{"num_hidden_layers": 16, "hidden_size": 64, "num_attention_heads": 2, "num_key_value_heads": 2, "head_dim": 32, "intermediate_size": 384, "vocab_size": 796, "hidden_act": "tanh_gelu", "norm": "layernorm", "norm_place": "pre", "norm_eps": 1e-05, "positions": "learned", "qk_norm": false, "attn_scale": 0.177, "bias": "all", "tie_word_embeddings": false, "parallel_block": false, "init": "uniform", "init_std_qkv": 0.0663, "init_std_o": 0.0, "init_std_up": 0.0663, "init_std_down": 0.0, "optimizer": "soap_variant", "learning_rate": 0.00983, "beta1": 0.95, "beta2": 0.95, "weight_decay": 0.0095, "lr_head": 0.011, "max_grad_norm": 0.5, "warmup_steps": 200, "schedule": "wsd", "decay_fraction": 0.692, "decay_shape": "cos", "final_lr_fraction": 0.0, "batch_tokens": 16384, "max_seq_len": 256, "doc_mask": true, "train_tokens": 115700000, "max_steps": 7062, "dataset": "wikipedia_en"}
Each number is 128 + 32 x the weight over the matrix's rms, rounded and kept within 0 to 255. Layers, rows and columns count from 0. Numbers have three digits each.

# layer 5 attention value, 64x64, rms 0.523, rows 18-31, columns 0-63
119151123101119077166114133135119115123135093133139112154161157116111088144113110158092148128151131155089081132117159095165118111131148137153113116137155132163137122120153114134111130135122114
145137114119092143136149102127108145088093114109142105089125152108176115134123083134157115135133095110137123130140098110135132085129128079126110157140075142145099139124137114169128106111098112
100109108101089162087118100187147109150104121129129122105157141121139155099140151081121128119139146163135137093086099190083191104135096117120128081124116171143125172152090137116111125117094089
098144117120115141113098161174089125143131127081171159128146080143151145193129120133160144111148113153146079166164149083174188115144151121105082165141135180125156102161117152162049152082133180
073105102078137121130083122155165045094139091084123078093127104139142132187094160090114163146154065140120143140108116129132112122153100114126090130154151131171153163112144156123125205146129126
155058165110080129120171123116053107123150183166078141108108098117131078080153144143154135102159109087119133135099078139117102162179190158137181109112153166116108116153101079125136169095141132
118168203095115075092118131150147142129161114126119092110179181172077124143161089182114110123190116128151168147209156112184110096103097129162135120096074139092109159141108146132121149129129153
154143133145135151166133103154130129111120097130117147145126137167116170118064166132103068133128145104157148137124113134157129153117124081114096106145152165090122082158057163116131114138136153
138153111159056169156119122103159120171128094148097115156120106098157134135129123132122115097137063181120119095147103135108148134130113110181139150129156113146137109159109152143132080152128143
154085132152135124117135086146147135098113107117112137103090143104132141100140085110084141140123122123097117100115090152189128186078131120102155119169129105135096168123207128086125150152131088
114112100128137127108117077097130171096108124136155154146114107139097144087121106115159136130139145134129120131155127109092121105093076168123106168103134097130128183149137138122120098130062145
138115072109104121109105140098133096178086138104128165090104097133149132115154217153118138095058090171149140129128104077111108137116160140148132152124102145176170143151117118169162106106144150
122143131144143097090108158110127077120153146118151152147143183115100119150077157135119088098102143146118141135101128092104105099124102069129154148175135140080146117117114131112096087152158122
128153082106151171088103128099091115166165144104221147126111140131120207159185093073160134164161142137153156124102162114147100148149129162131139067107169128093141179120121096176131061150132103
# layer 5 attention output (transposed), 64x64, rms 0.484, rows 18-31, columns 0-63
161097135168107138102111137133131112158134142106094138087112149152111148115153126111171136199089115136178161117106114146100136131109126175143100126131106100111116165134092127142141114126146137
133132156166159141136066122148104117151177166089125122135130142112129141162091125146088148090108136153129103095144162120083121105127153132108106128133128167108176112145121167143100156102150182
110099119084130148136174157120078121135144133122096195167105110144101145147086131173118115130176110135138127136177112134133077144169119140086118126159155101052177130120176147165130140128098151
101115163099119120121121108102113099110190081110108119091118213080143140111099105174105132159103102096127137075111136143057116101127149121163146135126119134114166124108123094098186109174153072
146140149140112142125103126133098144129129153142166116155092198102114105137139094176146101132159132091149156103179190110094156187112148107129125113136091094051096098092112094133129090146144087
114092076129185127131119116135160184125066097126181091146144122129121129128085078081101102120146092139148101122162139113178132118126089140117134154114069089156170171100183169141133183143101139
128136030171135168173121175157124123131155140089136112176112122102168097144135117103152171133109118125147140176072132133084131131096158165169206178189176103153079131129140152116118127087131099
090130085077118115129116132100149130133120089113125103084153145100116087123170066130132137102103122130056182162136111131148135137157135104095117139126113154112102117128124128141128090084103136
109144148040172083141132111128149146144146150106168132107187100103089158140120128153152110163125179140078112115103128107149108124171136165057111143186117160125144137083141118122131140104144111
180146112158192112125128166141139111101096148166130157139156081160095138163159118132166159115121158159141148135129197105120177099125129118116076109120187135129170116125049122151098134152176131
117101118159121146155124143098114104111157144087113109153140099137131139158103155151089120100154165136117099190130101158138089106161142063129157116128148163145124106160119111090136117171162088
126143208169152143089165162123149116140147136166106095153136157079111158098128127137132123137137124114072056098162149113150130121128052156103151153144069109125107127086116142110139152161143118
132108120130034106168155120155137137139154061139103124147143142083120076113146140124171149153143159127123139109135131103144120156134109171150121087070165098133078178164121155128106121133137154
153074186143127117121179110213144114070144103148080199152081137111117107136110184125161159096190133121127174173130119153150103089107149117136171176119125123159164065142156163110142142179048140
# layer 5 attention query, 64x64, rms 0.475, rows 32-39, columns 0-63
090189111189102132092087134147136078136087178113186097043132147133138137166201098097127127206096126164102148106132191085128092171109130200166050182163079138127118103124056075090183083106124210
085135214113143140119150084111117234084125165193140097164077143121093149116070101103051125140156113079186115095168085097128119090117177180178150149099097121139156092163163055086150118183092101
140137183162184098165179146136187163135127140139107140128072162111058132079127078121100095097159076112081130068173084132136172114088097084078092182134079064031048149173155130188150097140117099
192097146068122111156183131089132121083164097065107100120174108171120117087152066133142147096098153163165181107140121149099161119098140067210140110121182117201096082168182156101117131193138112
169106133170137175134155120143103110214108115150137107163145167132111090154132149076120142129095156140139152076171132129083115140135143076195084104146094152188090155181033044184130083120065143
099131106209168143142135153161108161115123201081140123129121085118097146136160128114142193060099175048177137017123125223128106083127103141083090116103139134117193118103140110148137118142106151
098145092165135116080103117098173128070137125171191088126129108146160096175106176117150054131105091162109094112196150156191145096143156159144170143088133137166099100148129132123142110107164135
145085174064131083128138190137117092151076123123124110181094104176149130130095148079168088138136159140105133076089051125122217139118149127121121151147133093146109079172112122088164171122117103
# layer 5 attention key, 64x64, rms 0.506, rows 32-38, columns 0-63
176086112097134140141147116085103170134138090114074153200122130056110100062079119132159104100125149068148156160107143151124125085130088061147141063059158144069159176159130200187139201172082081
121099137179125128152194130103104034122104109131159165083163152120136053147134165145208109151116106175114088134114153178171140163200115054092186163104104058120087094052091107125127085123089108
137116128099061146126126059117047113130125120152159131125165148176119105194127111122160115220139134134176130119097067123147112124126170164170161061108173106203159089082163179063072091141117085
069131175146088115116066116198146101196106140167126169131145136093153157167142181073099104155116087136099071119080124078111101095097153152097093164106125084182140155117051116194197149076151094
094184070074079112151139170045180165138117107112127151111081150107137111124192093173156110183139102127087150203086125121179131154125169146131143126111140077151106116122131190121175167160200083
165095126123136141066078096083159072115148114171122163128138194120226124160046127160114063139198089210102151182141109046173111208145130154159103150100121134072127137134137131119125123126102106
160158094145112144181162132125100144192065117168140122147118134047134119114126099152061186114201196110117142125100126120107146120155087074108113086181100109097128125086119070142082105170101099